config.yaml
n_layer: 14
n_kv_head: 1
head_dim: 32
activation: "swiglu"
norm_eps: 1e-05
attn_scale: 0.177
lr_mult_down: 0.7
lr_head: 0.0121
steps: 3978
Each number is 128 + 24 x the weight over the matrix's rms, rounded and kept within 0 to 255. Layers, rows and columns count from 0. Numbers have three digits each.

# layer 2 MLP gate, 1024x256, rms 0.164, rows 528-564, columns 0-127
129146132134094169169117123103165117113118148145136101136121177109101104124139125125135114086104139121109111116143116144158097117108147140095183116139093120131129116125088130104136067124109121149130124143116098155075115132164125155159176137150156110136166138160114131115142125133152170148121159106139109168176171141135126108119159115136153130135156135159103113114133125153124091079120
050093125139108115172107108123120129125133153114153160142157170123114100083110118162142159121156154107105107141100134157105144091139108128119164133129160142144120099158155176164140150150110163111158147125150146143116131146122160155168173147138139145130122116127147130089103122136112142148152104123144133128084093118169106135135123112152132103125109153164149098151117122120101109091143
105092118103145176083092167123166109114110153128103092127148089115115125119102134136134118135117118140132125122146101089141121074172153123118092117125121144118152129185119125103142109198194140121101120100125101107112142152124115158133163096125125129158126150108076105111108108102103150111113103167144115096172118139163149108127153122102117140191147096130128093169125071137113075142142
107132174135133094127122138122127139072138138143124153137128137100145153125156123147143128159158107107159115120137128147114137123156099103084131158090137162148076123094154138128166143149171106146172149185113112118091140105157151184152111123103152097086134132123138121116116164101121117149124093127082071141129150118124135125107119063160164116134087132114121133123120099142153147124094
101138108142118147119146138111156105147149105125114103096109131133188130170136109089106134127115138132133148175125151097127114150104127129121117145135124126077077106108101101126161095136116165155119075142104145104133135121137129130104099116132157098157114120115152058127126104148118105166103127112125118198163113108142058102083151127101141111152129124129165071142118072136146097101140
112109121092131115172084133157161107111148079139117152179143098141117125142080128080133162168109109138144097104113139134112089114156143103099112126127135104126122130145115154144142106099123111138120121122156131133140084092133161153131115126130128102141075126123117166088100141082114113101109101155135134116136106110112090160157128144129138079111115110090134164174082158099111131138114
137120158102116125126127108154107127077111155094107144155132115118172134128125126120090152137111127100160157128131180104183133084140128129088173124156126125138151109150125161150122071136145113091121127138144123132121144091145111117135120151119126118117129151137143140124159111160108160086131081087161165136154117142124127169121176133103152118147216109136131144165127092140128108136103
141094168165143120142100113154149102110120126157119115091129109144127127107132133145172127089155111137119098108134103090173147128122123158122104123117145108149121158124202115128150107172140143118137100112130132141159155119137150095123105166116136125124133092073146122167141161118160109159159129113079118142120164141127111103154141113124115132112126118164124131134124162111165143146079
145122113116133120131074069136130154112106092087095134158124153154122154135161138121067142147148119125127139116116100088085145134143117091140098118141119115112145126161141171175075171164092166109098108069161137138132132148112164142131137171114171153073160122090084119138120086147099108153148102129132112113094144107112139116136111128165114143083143156098135108142164149127095116154113
134160104110120123125090135126128109145112134129115118149135151165144165156164107091112117116108122099143126079134125163160115180108123142150114092124124152156164147156149139127118137111129131153074129134104101136104089114122110147124062086115106047088117134131143107129122107168178097152138131150121093156131098149130141111152135098125157092106087098175118110147093138133127125114163
061151128082132134126137095131142198149091150073084128112095144135154117152119107124098132098129113080133144104132127081090082103150165104146125118147111119107125111128110136120111139122131132130094097150138146103119142153165142116117142149094134085151157149135150111083163078165080116146082163144148127159163103099143091109088160117130095171137134127129171142144096140127110078183086
116109149138108152130146124108069169138103139133121106109113090147126125122101102110083136104127125124153147080190165105133121090105149111132141166148119131154094112098122107124147086116134164165149127186121110125113113152151163145162105112156124154180115132087140084122106089118133079178108164139174136082166138177135145173178083127143145150154115120150119111093132164134112106126136
105142112132138142178098133142121068149137129109161163094126140155155132138178131147112148134116188121143151122081113116161154129080108131171084111109118143138082134138147148171136189083105130122081104117118138121108109165135130100133143137083137166107138105108100108115138130180129130124156104109145110150119120100082143165089126135104156127087137145144150122143153148121114102167111
129118128156100145141111126146112143101136141121102125139094158166115123085183117126111142132144095123121115122113122136093113133137142115149110110114125121116134100118112140135143127164104122095145140130102146123100094131121166137102117128126152104129124122109125151110155121131118121116131123140094108120129121128111127107177114196142148140101104094124164167104088101099178160125112
146161118123104122137126114150137091123190119156137142110134136107125129100082139126125148125106114133122120120167113120146126069132137115122102139140151175096126160126127130112149129107114166134124109153163073093127103120095126075131132114117102103175115151112168099125107156118104120146150145181105089106121128125126142079166090104116132165151142154105078194114119123151079114167134
122137151128113125116158145183101116123139103109112157129129098073163114130099132143140114131118151134160113132148147151112124150125101149118169138121141107121142153140135121105145121125117150135126120109149114097146094121140140150124144155128140091124143169141108153104161109086133131142081099090070167120124131080121088139143081126126100125179121126062156124132138165143143062150103
109104145140111190129087162127176148112134145113105149149099158143108111149116104140089140093128115123142140084157161143151130123074132113141129118102151140123117114127163148133144095109098145132127088123121120098094104111131134158134151112123170101122110139108090158117128141161115124122111153133112119096132095142159142129170158177118131137108111122133105131127098143093140122141125
119135195099099129122150114121128122110094106170111138130151103184189132127131158108135163153140140154108096113139133131116115092095086113096133143147136113123129110127130150155135107159101147138126156116125152101094163113098108108148112197125098163116107159118175133126117154128121115119118103167169130144108203137115093112103122072109184138160079111156156118132122099141136139104139
119130129132166147139083153144104157133101066137121108118145126113120131156140131148137082133136117133155127124074128155108124116122133127155134125147121136160111106153140092137184132064134178109098104134170142131107170149110156144098146130127101126134160133132145187088111108122151091172095125124148117132136131106115134136133106148101140102076144123120189154109133124130111104135151
138118117122146123134151113143111087091137164092119120096144130088132145134160129157082077115114123129135137127100141139168120139166100120116162132112144150099107131095114117099090078141097147080141133119110120126083147133158120195137109106145148109139135176086110126108125149117162095127110133141114128145134088150127126132152123151134130138121093104126146113109124168163118127121126
104109128154139155127123137108147117123067127123162112107072103136164138133082129114170091116160112124118093132115106112127116120092148124131074149107159148130115127123116084179080111113093105148133175101108165106140152088083096142107147085130135101161126092151125142085109145135099077124102136168095151114152132128107139110108122111137135093115121139128105106156156135105087105134183
110124124112140150150117148086172108130121128137146149143115110091123117141092159151086150142143163146126120145118123138098116139143118133112137103160160129141179118088140118108142076118160154125111109156129137142149136113161138120117141148134160115090091181120116131172096120135114144177123129107154177158125124143091128096137141111144122139159114150152129158117125116119171138112146
133084118125144143138082127131123120090118120130126138130120134096135128094157117148138117107151135105167114168109187152110107100131131091115114118136147155151132175153145162124143176118131104103125121142142120174147157175173124111067090135169130150158142133121121151155085111145158112165145109168121074111123158076168141154109179127165134141075124159119161125143091105104193135097154
162149133118102125157103097146117111107078156093143138133148127123120102146138156059130141134156107092140130130115126130179126100155139075117174133119080155100149113134103121114111146138120133139132154151107097139109138119111081128150129149109160141106139171105139135110154116190116113135144104137167108140112119101138109135129119150118120167089131096123132125173066100135146134145155
184134103104157134127142120119129122152091158111128104109117108136159144170168148136126130073164162114084124121089183122149136106115126114169132116130124148138118156140108140172126124145138116150120139164144152133136099142126152140119134138185130119143155161100129139134078123129109162134096191083104135113150117099128141106137184136190091153131085078161079091084128066118094124127127
078110129080138149100142156086115159122098102097136132122123095123093129154141150066125161138094130140142097117159078146065134090087130159118104155172129072159135158102111136125155161149114101139125120095170163114115144095155133109176110087124113086150126163130154122117160141116099114125109146147096147178134136095141167162135163130132122101145154159117117125120177157118112089153124
158153176130137147145104141131149144145130134146084173092184144159080151089111128154164126161137132140133170153131146136135158122158131124129141158141089150132148117121143125136110150162135114144162141129175144125165127141171152064137102073138131121164140118142176144120181136100158133150105161194103121099114120129135134123142111126168089128104136180176098104089122098106132129138119
165141151093170149110148107156106148125082148118121148096146094110182105134078180171136122123109132145132103130118131121097148119182131126119169129155150155191120074125140136143151136162139127107119143116128174121088134119100125135105139154125119115181155113104179128132114130151127154147166128111123143127138098101108110143113074145143142139130096154109148104163104114114128137141162
137109181149149108142130110139104135160106101117107118127119128147092126121148108089147119130156137096096117124118121134111161151123092101113164135084110076137135126085147083196093155135109113202112100145114140118104140150127140081120114112167111102187112111085120105114152178104126110080166077168105138153110122148120167151094110161093095152129078103133138166089104150111101103118154
143114130153124143148141149140174143153159145110149121075139129110142110160114122124143134168143129171127126124137126109154123076088108117136145144134135146138121122128100126143131123119117128134126143116093113142116138108127138116127147137151142152115139114118147170147132145168124099104140136141108094096160100150130086106130129147126131115126098138141108101105117110123133124124114
107108154103142118174133097112190141110173108110127092105170120069141099119114140117161106146111127134108089086139075145134112081134140107137149161133132136122142171100154139136120164144129115108150141132105135152145122103154140146169116100160109100159133149118148149144102070136114103123155141082111151121171129105090088137097105098134099130158126150121142141119123120110103120107148
121126157153142118104135137160165112115138180124120169121120112160086140169097113084173208143128120145143156118131146142153141133111120125126163134103149098138125093156085106122127063093157068115114145141076144098111132134102149110143102096111113106109135128148144090108111151132084116115067171110110126139125098161121138145146103126158070128132111121130130116120097103111152171109128
138148134147142112125115122154142136141084132152129093156072126135116116104094121148117145139098118103118128137151178127121132130092069127137153176115131102082098128156152158134141096114139129141142084126120125175099157071113148129131097132119138141121120110157128122090120099128130155169145137102127132125159142101162143126126180124052157125136145165150111141120192102107095119121104
096103110131103110153107152100173160153092130150138167114131130094146159118169147114127132110151115084104140113105151148154161146142094111139063096122149113126151130154117111131138134150131097145129121189164107143145125162125133090155148126101165142127159133069144162112160157079128132120107106162133187108141134144100147121119106138123156104085167111121092143124120101134095108123144
118134089107103149131108129084123168176106135132106121151086149140102137155136125083150137096118152135108089143123087119123124119190169098155145129141171116149140100131132120153120107122092100134111124133103106156086099102082122118133144093153096131101132095127144108089116132092162078129144136145097141113110152114192061126107100151129135142124067128109178141128139193109119200145116
142081127143152145124144166067120175125138118153156183110102102136157165125111151132149137118127112135101102133093157152138093143119067120112124122115135123150129187158093126117160108103165119128130092105121126122100133114109153108073121117112049167140142142150163123089086127140122142141140137135180128115109126146069202128129120139101103132083181160097118099123111143120167163110138
116138072123126126117114162109127072095122097137128082108122161149128131121104142111114103109153143143091139140101150116146149146092148121144147132087120092148139084130084120091137132145114157120110101089112127142087143147092160165137161156100157129114108131178126133132134103124164129128129119112140161133149111139090167158162103134115103143114077167150109111158112090133137132125090
# layer 2 MLP up, 1024x256, rms 0.169, rows 528-563, columns 0-127
145117097121091103092115157123082125126130131093124147091131111088146150129122120112112089100116145139117209159139138114139159111134109101128110156142078144073129144113150143099155158111146120145123144182106131095159121154170103133123107137168130120137113123165122095144111128121133103108151143158109108119135098113107142096134153126123126078144098148127140126163113112125114124169140
123116158106123173083098133126142153140111124144148119124132124110135138138132126144119140092148110149159128131163104145096105159095150138116091168124169162086137138069090138159111166126135077107126129104173103106125097115168110114113142121145124095119099131121155134127167085146169129123144149108144105149150140095129122128093135144134121153104133174101111128109168161114129148155117
132111180099123171116157119120147089130165172149137110143170101129109101166149094115126184119159157136127108103164140153133086084157139127101115069116101170120179099171108115071166092143156150103116131103120135152096159171158119112126115125136132124121126174153145126103104134107129113087168192174107131174119104111158127117153146082135142156147161112149149108161131109137110114079109
091126158138138144142140108148093121149155128140105146117152116134122147138135115140113128138088134085083117149130148143165144119109125133091106114134149119131115127141138136143113124117120144134124090151120130133150137129134133092118111124149109154158122118135112119166129111144119137088075132130153133115146131119126164103117135172118103135140187129143133103125149117080156132115129
107128161104126127125137109150163105127117140157128110127152188122133136137146132165149065131098148119130114069134135083147128134085142101138085117147100125160149110134101165080166094114157117125119132124127087129131136138143084152135106142120103155117096089130102131115122143100121144104155151103083118130117170130125176141124135105135086143120135105125170199150114197125103148115097
139111089138110167148140093126170151135110102091130110107120089156185162114146141134110122122109087108120153102190128123089137144122122133123150103175164180124159132122091121177145093136145109151130120139106144087134144121164128180125115095156145145125106099130119094114097128099142108133147113113124125131105128116101117155118117140136141105141126162136142144111108113133165146158134
165148143127193167140145133146100136138090149123117121148123144086095118147157117111102098168125120099168147138099136093156126115145163133120127139152129125158132110102116134150155120154118094080123136157117058133142124097121128137130146145126160133134125169162154117180147126160159182101120106118133128145112121146115129087149121130169130116148149110134116180099126103130143131137124
092117116146139133126108131126126132135121151136161132109142154099104120141124087156118094094135143133122108127125167128122117150126132106106176119159142131116134127102145155085100109103131136145096146089088094099126176177166125155097150108121170122135134106134172088117148131148133117100119112137105087095120176122135118140146092126129130143126120136138144132132165141105193143088119
105139077115086165107087149163144100081116092114134142137150104160101155123163198140104106149093093148162127126101169072129142102083114119112149135123120111138142151100126137079100113124135148156128134104145168088123130104161112151166122115137139121092117151127135136095105136154135094144132135142126113104142160102095162114121127106138058109117105154149111154112151154125099147091135
131092145110160126145136104134119151095132145154105103133079107079092138123105070144154136082158110164128131085119131107096132081146123113104146130166103125143057117147130097117113134128150131150169110109134118117118086122136135145086136178127120148175117137152153161125127139142093140157134131119116152118138158117107148166140131134138116180103143107099111123122168099170089131158141
120118163132091145146121114160176143105100094133150101144064114099137153142117147140123122112107115096156142126121085127140143108136075148134122147111132161136110112160113104120132149134119137193148174081140093142125136142106171115116089100121135099084125102149137074098161109130122104118116092101112168112131119123113156143145129134113207093156133090085135136113106152105112148125153
090135104164153103101143129159140146096129078137130125150118175137133125091136166172134087123152123143112121153120125132110115137136111091163124146093129116079163123116119142080136171136123125061173134129108120154141092114126119092075154180125108158113152157175117125114120108130146123146191112138141100146129137130144098122164167151141131127158122149117103114124135111146134131156120
142147132120134102154103109148132121153116160134103185151120134170129136131121168126116147139066104157124127097091127135106124132146138154158117148111112118142115099080117087142123181117138122113080087167085142140132123147174109112093125147088170151146096088123151073151174121123186132118162127155126106154113128111110146134119126076135126104082174101156163095134122183104106107160120
094099144110155100112157106122112106136138114087138151104165137122109139151121140102179130172115106123122103122166164125159118115147097152092124126083148148159101168130165171122111140153179117153149100107129093114157156121097076124105144155158110141091129146124137134142119138108115127126137102126155174145138159156159104131111127079114118120147147145137107095145157128160138110152140
111146124151113101116173113117136109174143108098102125108159095097172149127186115100095099172109133179114114147096135137114074184094139174143154108138093132149135107136105102133115118131148126116128119112105181128139111123106156145142137137135142149124151104150105122142163130073145148108095132129111117162145144117104108126138189122129104111152129096144184128131120126124113114117145
145097189125111113123148107125121098128132105147131140143180133124156115141117111113163154153101164096105086135100128089121103107100122123100186104139157165144098121162129172097085128165124140121146152092091141090120114147100132135157133139140137123123123135151111139119153142094107113127065144108119146122149121086109114129131122112167086173152173105116143123116150174129117113107114
155124134132071124130104126103130116142135129110093134157148120120128110120113117071140101134185142127144148188133128110112152127116170125116152175124142131147153108107132140116147129100158143117140144153164103088149115078085168073145121143077105161110138153154160124132135142129096081130117136112121122143112100147158122142167108092119141129133159096102110120113117107187150169108115
123068157171110092156144113128059146110099074104105145135135134100103135157165154084112136136196108129127121123165193145133142113172083160109101187163128117106110140133134117119119097120120130153145153126126131150174127157181155100131113149134131125097145168123090120137130145090122118146112118134094133143147160083088156141109134129055153143113115091097155119126156108138090075094121
132146132129162119119141125084112135103159128129161148126151120111116146156157119134149095093158126167116149118124129125090126115106079114152130132132101114168135148130100134115116138131119123123118087141146131095107111088101159127170051087138112130150115135149137152143113141173137143134175102162109082095101152117144163137097097117141078091146110165133143172127148149133082140149108
114144156160129121114153086159122105126127114109149061110133166112124086110132110167113161109097096153148126145086121143132127104143109150140126166140103152113110134118152107132115092138121108102104117125135096129107174150098101138101142140158130185152126133120131111176120123139116131103122139160144154153134143138125136131130115127191130133132134113135155112099150124148099101118154
154179130122092120114153153138137102184178142097133160091132111096160089115116117118109127160108141120116123124124171123122153148144080134119089100120120102108109133132184105094139159136123106114146112201103152158138116143119134088174116154117110132080091110142140101142133126097133152180142121115137147148127163137136135183148162105180126140105148142132137164125125115122126120092137
109171146118085144148120139175113124088086114142098121150131131200149099143150128113183103139122138144111139135161126117108113079138168129156094120129120158116110126131109125144178185131128093117116147145116119161135123126105150123138143108092153125128135094132135128130162133167135138144134119125084108122114158125169129172209142150183097119135165115120097102141121157078116169132141
128135124142169166152167102132102133111111157128130089108096133151092151143122088145107156103138129141147123099140149134131138103147108108106123150103138144101150107154123113135148122121150102130152098158162100160138183078126121098103092099148112130143144106148061133145127123118144135184113131101132103110116151134103137106103133162133080117156131164131112132095147139117108090097128
110184083087147118152140130154164174146154152085137135137115102081148133139147156124142169137125154132141137105128124180098073064108160119115109153164108139136108082101113133135132089144106125149108133151120110172126147134093159118135109137160154140126097113124097159118075108132115124178140116179119123166122172157120152112182151125147125149169068098130118135128115131167148167121123
137155155140101117089100063144104133142101092150098114159095142090118116123117129091090152156072136109185108168146149097134155117185117150129107116137150159119138156098153120130091137116146147094137162161137113130129131109134112078086134108106157174118135166139144126151189097135131120127106143151112147119077123137144103081135094103109136115118118149110159142167154144146157070155100
112103142130118120147169123131161119126119127180081150134115125093110163118120134142157115140123128108135110139092184144136106145146161143120131127135117129153148114126116166105107100170122178117162116131118130099134160132122143127128157120117118109148111073134162131089087150121153115104136134112086100078147098161115136082103129122089110136137133132134131199094138130068134137118123
113125127147139090099121109118132108172121161157117119157115108099147108131091153139135127158074115133135126106136118098145093121140132182119118150135093139155155132174113166138101126109116126166108128167128074122112079169141136154176138120099122105101157134169095153156183152135138110094107157077114119143141133148107132092133152187131148155138093126126085172112106111118140086160140
094141169142138149138163088142139086082154109143117114111079136130125154112089121131121133125092128116141140087075167111123130141104142093138114157131103120138128172116141119120135119107160144095161126144114111148125116140100135068136116128119143104095129094099153151150136117135150114168090142113116135124159139125132118085128180086131090108108175094139095121133073098103120139112132
161158152114134126149154140133176123120152147119109110142127097127151143134094123163144089133147141137141173162162171136159184115155126103122130126084135093112127119119142147124164090138116096080148135159118105145200139118120115128142152165145146157128119103118113145093146122124143105164124151123089139152160116128137123091088120130095131126106103137124163133138128125131127137166118
157085183114105135087135126132102096114130102184132131125165141143114052121136108131125103162184113128137110125160097117185123122113091102094178137146123155122142136097094155127133141121156130141086146173066158165122138086094134106126167110203125168169155150096095158138103127141127072108168140113116134131127107150091122159119141147099136174143124104116098137091121118142113112107091
074147122112107142116161140125166148174147135171174125107188113129144147123157137094134105161127091158132114095131160206106146098107086106133140131148187111156112159101084118123108159092103148135110173132116091109121096100147142108170143124185135114104129142145154098112139125115102128114104166103098147087152118135130118155142082120116146119095093130154177090129133094128131084108101
131099156147137152102139135145163093136129104107113126144112133093174130130161127156128143112103117143155155142143116131115119120125120139099160163141142133106104146102128132138121171102123080099113141108114088091117126128132144120140124125145116138100146136152129120108157121093151124139114118149086119180073126138112132123111131155144097107138104078151143136061127118141119100127122
198133094108105143097130094153109127152145128105138139171153146181109149135141167161105167090116109138122141109113104138131145126162104157127099107158127166130134159109179142118170095122144129168101104114168189163139063137122144110113154174135113159116146114103140077137151137161144096157138123154158113137115161147136101134104132160162168078145126135143142103103161152118136139135147
127130059127149104149133167124166081196128148162167152146124115134098109125104127121140102210115150165079107127119135111148137147151179121151138105128100122105152108117105139115147135136135111121135117112158134139124145142098122065126079148130081111144108126143131145134088141143113156182203120116141139099124133144153139125093107089095122164115111120122130157179106132095103130138115
150064155082172117137142088097193139133149120152141143089105096141145105119121106130102106112151142125128143115114131120127128146115119143097124174137114146132116140139123109133129148119146152140116127146092108107131180129132126156149137115133137075141086145100117151135107114086134110137080115108138168104111110119109125147165116137119123125163123131146134103131102149123127158098159
147147173154113133100131127126144158117065128137111146102126148133119107142122100116106096124164110144111120124138145150141139148159167156124139083111145120145121104069171052105118132132161104091101115127167098165112130125149134142069114132115111126115160097117137115114117107113116139128112119124118140160145136145154140097089174121151120146121164141082128170167151114121126117161110
# layer 2 MLP down (transposed), 1024x256, rms 0.113, rows 528-563, columns 0-127
089135120137131168135148111093155119113096132138130094161140117094103155101145126140140109130129141153128096111121177139127131103089151101117153112131142146140133144061099123152090125126135130127097139135182136135100081105150083118148156109153113114076152127158106167111097158115139157130136123112113152126123141142112133070117127160118142166178135157111143134148133127160114146064115
132139167145132150126114120145156146119137123143147135144093109115138130109121129105130134132138142106140149108163137126092143108121168086170137156144148157120122108113107148187144134146129079105107106106148157149126119134152089177072118085144124114103125155117114130156156115136172128147179104134169124157148122105143127109132153134141113104127124146111141174105181118103145143157079
135110108106131127092143134110124098136177113137130155099126150130179157143124136100101133119161155123080130117121151106115132153171097101102068125140095163139149128115114112131138112093152130111107144096138115121117108123125091073139100107130136126127108084162149146127154163081125122109141129118115101133091130119174118105111100126123135126129124122097068169097081127151117115165078
159105081107116137110124115128098132127127119126116143121126163183130101120123131124144115102119103145129153132114109125181083136108101108164144107124120136098165103148135105112126108133090144144107111138146114159152129106099124097139140092121090123126121145094091129115132058157105138126133105135163178136123085114127159156139130157130078129130155137141131148106106187096128135105135
108152136132135176128144118130176104104102102123128143124157091131158149136124105165146094161102092120120111079095138136142101173129155111152117111120062137121143065143147189103148131100108127154131137124131142144130095132102108111151129120137126129088151130143170137075104129121131112149119132149109068136172153084140105120111103098110112126131098118143147085169143061114153098123135
154159114149116122083103152120150113114102142135127091146092114113141156105114145158100097128140195125130127137145118150181143134092135126108118146112161091164133104145148115101115137143132153144152109113126095147120085128103120127159098179140087187136096097123166132146156102161069125135113110094157174118128149111162144125123104146119137134090093081110160122117145116120113140168174
119152130137113100138147130111116103172150110101128133114112130095112134111096150144119157155121163123096183165126114135157154128132143107166108077110160112164119115134129107123113110122100101151125115135142153139138127181128100131153100103106143127114126105126138103125109164110124144127145120139125115131120141196133101150133118091152150164160130155115123136147129097148103166121101
115130126131103135130159119140138099061143120139133111141139076173129113126123150143149163148108068145139141109150142133141138156126137174123120139102133163124081161084130200133167173141123119126099145180164128164097098112128157122142149130139147121125141114140103151134136174133103113120151129104161122141164100102127128129135119111107105171138145086151098133092116122133082129157121
111163145145155103123143122119169130152144130129144091139168178104089120119112143122093129153128095060155133135090101118149112093168093119143164119103142122169133131108140128111173087149130112131098133136102135129178132111172128116118109129115122147106118135168133111109167140118144136082116114138118124134148138081185090159165113126136118092136087142104152120121154124147133100184127
143138108133143115094105088127128112114108121139146096110073140081155129174164116120114166063151121135144131083136140150114102125127130137097134099132131145148087141127128190163147134129147133096067103116127143101102123124139118145102096129072138057125172086088119096138126112143161076153140177101145094133107107117166169126154136127126117115146113104179132126153150104159142168127160
128143186082079133116125119122143130141119158114161104096118143119122099147137111139133113093115127119106143127132099172116131148104107115143148173103095112137120102117175147150051115150138117139136119093143157085137153123148090117125107116116139123139136131153110151103150107148122144109143105169145089118147086119131133128102110109138136126132109159123144116118110147091104113160140
177105095109132108110140125139151119122145105120119122131121187111123121164147096096121130082124135168122090102083154118135116123114086192103117153087105122140126125095091099153138078115131163156152143137098093149103074112133171117120146079132146127093168134121133147062122124150108142102094118118086165116112121096124162176125177152150102126110136151169153138119143136129075151154131
139114122150130150094135130073094117166111153118121116170127124148096150172091153104095151136097107127154140121157107109112175118117167145085145130145096114161118141104093085088127114171168120193126106173123152111141128082153124096143106132159149129108169104139110109121137166101142108096131143169109131117149109184148138114168165108077152154098098081101142123132121146143134093182189
122095150180099172140143116159123127144152141130121126105120140129140104113153134153170166146084101103110105119113137125146091153173141109152098107114098168148154116158158130150135100192129105150140086115099104133135130123091122132136118135126138070087128144133119176118138095126127076075141119120091120126114097148122130167156094168147135141123142118132126126148081099120163117120149
178106112098111110128138179135151159134114128128161130108094164225167103136136088127077149119107117126107128109149101145162120122108139110091124101109169105162114113130148132115098117149122156114152137110126157164169173121131133116133099133107151128132116136115117126091106117142137130144141143146126112090158095137112141135134141150124165173094109101091142140128118145125127080161142
110113128175130133170138162134120097110116073124124131142143145112110134114167153147088152128143153139130114137120140105154132126096114102129135144138171120132141096081097121125144108112164126119102130106097137121119118121094161088147147119135121112125108098177129140159117181101117129117099141150103135128117155134113158116133115140165103158109085036119128138170150110126149133128101
123151150153149123145147098130120106088098124136154127136125139123125155111075116171148174094168123135125092157129174140134159106107120143143168158095125098117106191123152085168190154087112135110135097131123177121079144125121117150093140130123127140129109111162117149090133128120150124118141122136120139132086113173133134137085125136111103127156172088109100148144140112138148107156117
159114158083155106141135129145118100070137145137134100190116088112108119109117124122088150146125065174092140121156129134156121154152118131148144151123144118137130122171096128137127112133121166117145159129106163156113162118101134145104135161114053116117160121176126097138121136130157132131117157112150104140116138124105117149130169099125124097133087116111137111129120091121148107136164
125164136146117148144116166118108157081156144143108114116163147115115149147163115130122114156163175156167133174076157137135122133146120128167145128095104125118147106158106125128147122159115139185097105100162157086092115135106131143152100119101169137124163117109085138135060116163120082105155097156130140126083098156125094154120156107171104135118133113123129118151134131142121150151165
142147106148100113148106124135160103134125136113152135099120132183113149113071104146141133139147127080129144112113133182066127103141130136123178124118145140136130117132103182188122118107159144147122104136091128149149117152118165116146155151138113074102148132121106091117127137131142149172098123147109118120123122155145120148115121062155120123041131094113093152120130157108117102126147
135115132141145177160099142154157108090148130089115183141144151147146061097101139134135148133098097087170124100125107105144099128130122167152108095129133165160152111097150085167140138126096130146109094114101133143121132084132113150123104141154097157144160138120145152105123107144122130110130157129133140127091100144136155101138173115133141124168169133165154110106126123141147128083124
146119130123158141114124135150143091146153145121150129146156114141108171125129096124086091135133121155133113126118121088103138123129119154136140140086143125136109163167136136118113101100093107106140118093127155116123151134146092115115181144124109100143163167130149114130116111120112140128134160141139105137104139148132151179141140138131098151102122142110122132117109167123119152130120
096160141144117146142120107122105159135102130152113143126055143126105138145110147100133151128093131153139178134138143114156130114167164096101121133110103124116157102093103100122135117092119177122106101163107153112127128140148107106172143104072135103103122094129076153106101103110113153125122164126144144098114102147136128142107112131112131115127117108124119110102142139092107178114106
137163186132105143133167133121150119126095122120151119109110129119107103160118150134137142164156194122173129118135144079098118141118141145079086101120118149110124089114157081133126152132148124133137117144098132113118125122126105121130121129123165153122117118126136140118078133102099155135120091142098135149115150127129138071149089116140103152104137098104099096143146134154154112143145
110100143134118075149141131138127109168119106135119144120146113121150161154117066101093161088141120130111126135072117140160129135119153113152153119154117129120123155161127110157134118095104145139096109138126175098081138157121167154105113099163147108133147122149101114139149136140113121097110120079115120077114123129136111130102162144174144143126120200149151134109136098082113094106129
135163164111170160105099123147120172068094104097138116132128153123125130131133150150142119129122129140126128133154156150148090109086099134116169100141116109134125133165132148094112151101116125110156114093079132106113127145113109129108121080116139150154089118085138133111107126131132152111108103117134156122106154137110124099134088153185106130121106133183130139096086077161157103112136
131078145125130150128153111136065127109125088108151149110139200163146103150124098086137149145136175138104094070118113164161143108129123108112095140093103166141133173155142139127110107115137119123175169113152138188131132105100128151140152104147094136129113162078125149106111159130099112152130126159124100139074117145128066129106127114113121128115143082098128151118102156128177158113099
106104146133158111139115125100152112109134109144144141088105124141117101138130107108151129101154110118129114148109147106121100144102124130115102105138072108119086166144141154125095098161122127110109108126104086182106162145146167108126134168097095127126119159150111066098125087100082131112140107126108102133125133105108160094130105101128125127171139193136139134079106143136157119104136
128121117141164134104146150176152088128088125108092152143134095097146124124139143130121125133087132144113136128148153122132121124131114097096130144124099123142125107150143126150127161102144131127141119133136151116093095102117103113101114138196106096165080165106089125145138133111101115071144168120092133088131101134110102110145086162114147087102130094150129132145144119102092115144156
126111167129149097114108148132146098074178101155135101147153162115109131099140135166104107151156122148149138147169104153186120143116121170101132119160150108114175166110116136157125126080099133127105140170085103108123147168089102114151123119159139144137130125085128121134141131134150137109147133112164114128157164169148108174145156163105148171081093132123109099098131145147131089153084
118157099156124156108156112112138120146102113119110124152143114122082135151194121112096114116146138129143119144122186147112095137115138149133112159150148148139094178110097132065155156093126159095104201113111064109120139124120124119107121114147112107155141118148141149129128152145081163130123114113135117146193120105123154121137095154155147099108104108115152096131148182134122122155103
113098109131147121127166110167168096107166134142150147146135104156104158137101154079119178149145140109148136125129118176177112130122110115114118113152157124163135103153104114148111119124139118126123130131108095132120092168138109124099112152130121141144129132112158139129093136110128121123120159128112136087157127148122160126155130136126097104106131115132127138166104137146155140113128
120130127169121124158115128088121122083182176142115127103174120145127077149109118127185136122129134140137108150123124131132120144119145126163134145121140126130077151136076091186097165104126142089139136097124096121151161126171142123162123094137120097138132169115128129167117138127108129099092156127098132136122114118096139134135104122143112122103141097112141088177110182138142140136121
127119107119134140147140142112134118126114145103087140171103185143130118089124164136100158126141160122162150101132132152132124124156131169122084150157148143105108128107129153125142140115128188147124135149143156168127112143124118094133112130156158092167174070117150118167159125128100100123122083144103110139128114084136156117130112094095146116115116139165141141124168154138138133148123
077124131160126145117164101130091132058158131128117116150145123129106165118104157124135123140112106124116136132128115179100089125165173133122120109118093159135142141149165137148130140138116135133123080104074127106148104147071089106158132115134120120107112130146144125119110118173082125128090163141126120091121123136140124107148131111161115136124068116136092110121129121119145108104157
121160101139121135083119133138129149061154107120144140132144165154107135095147100134165119145094111119139163109094141133127091152124122127131116108141148130114132137098123137116099164125125131140144160157116150106133203126129162116146111079151148131087137100122142103128143116079125120154125131107093151134124104109086179159095110168114152128103161135130120129120132120163134046099121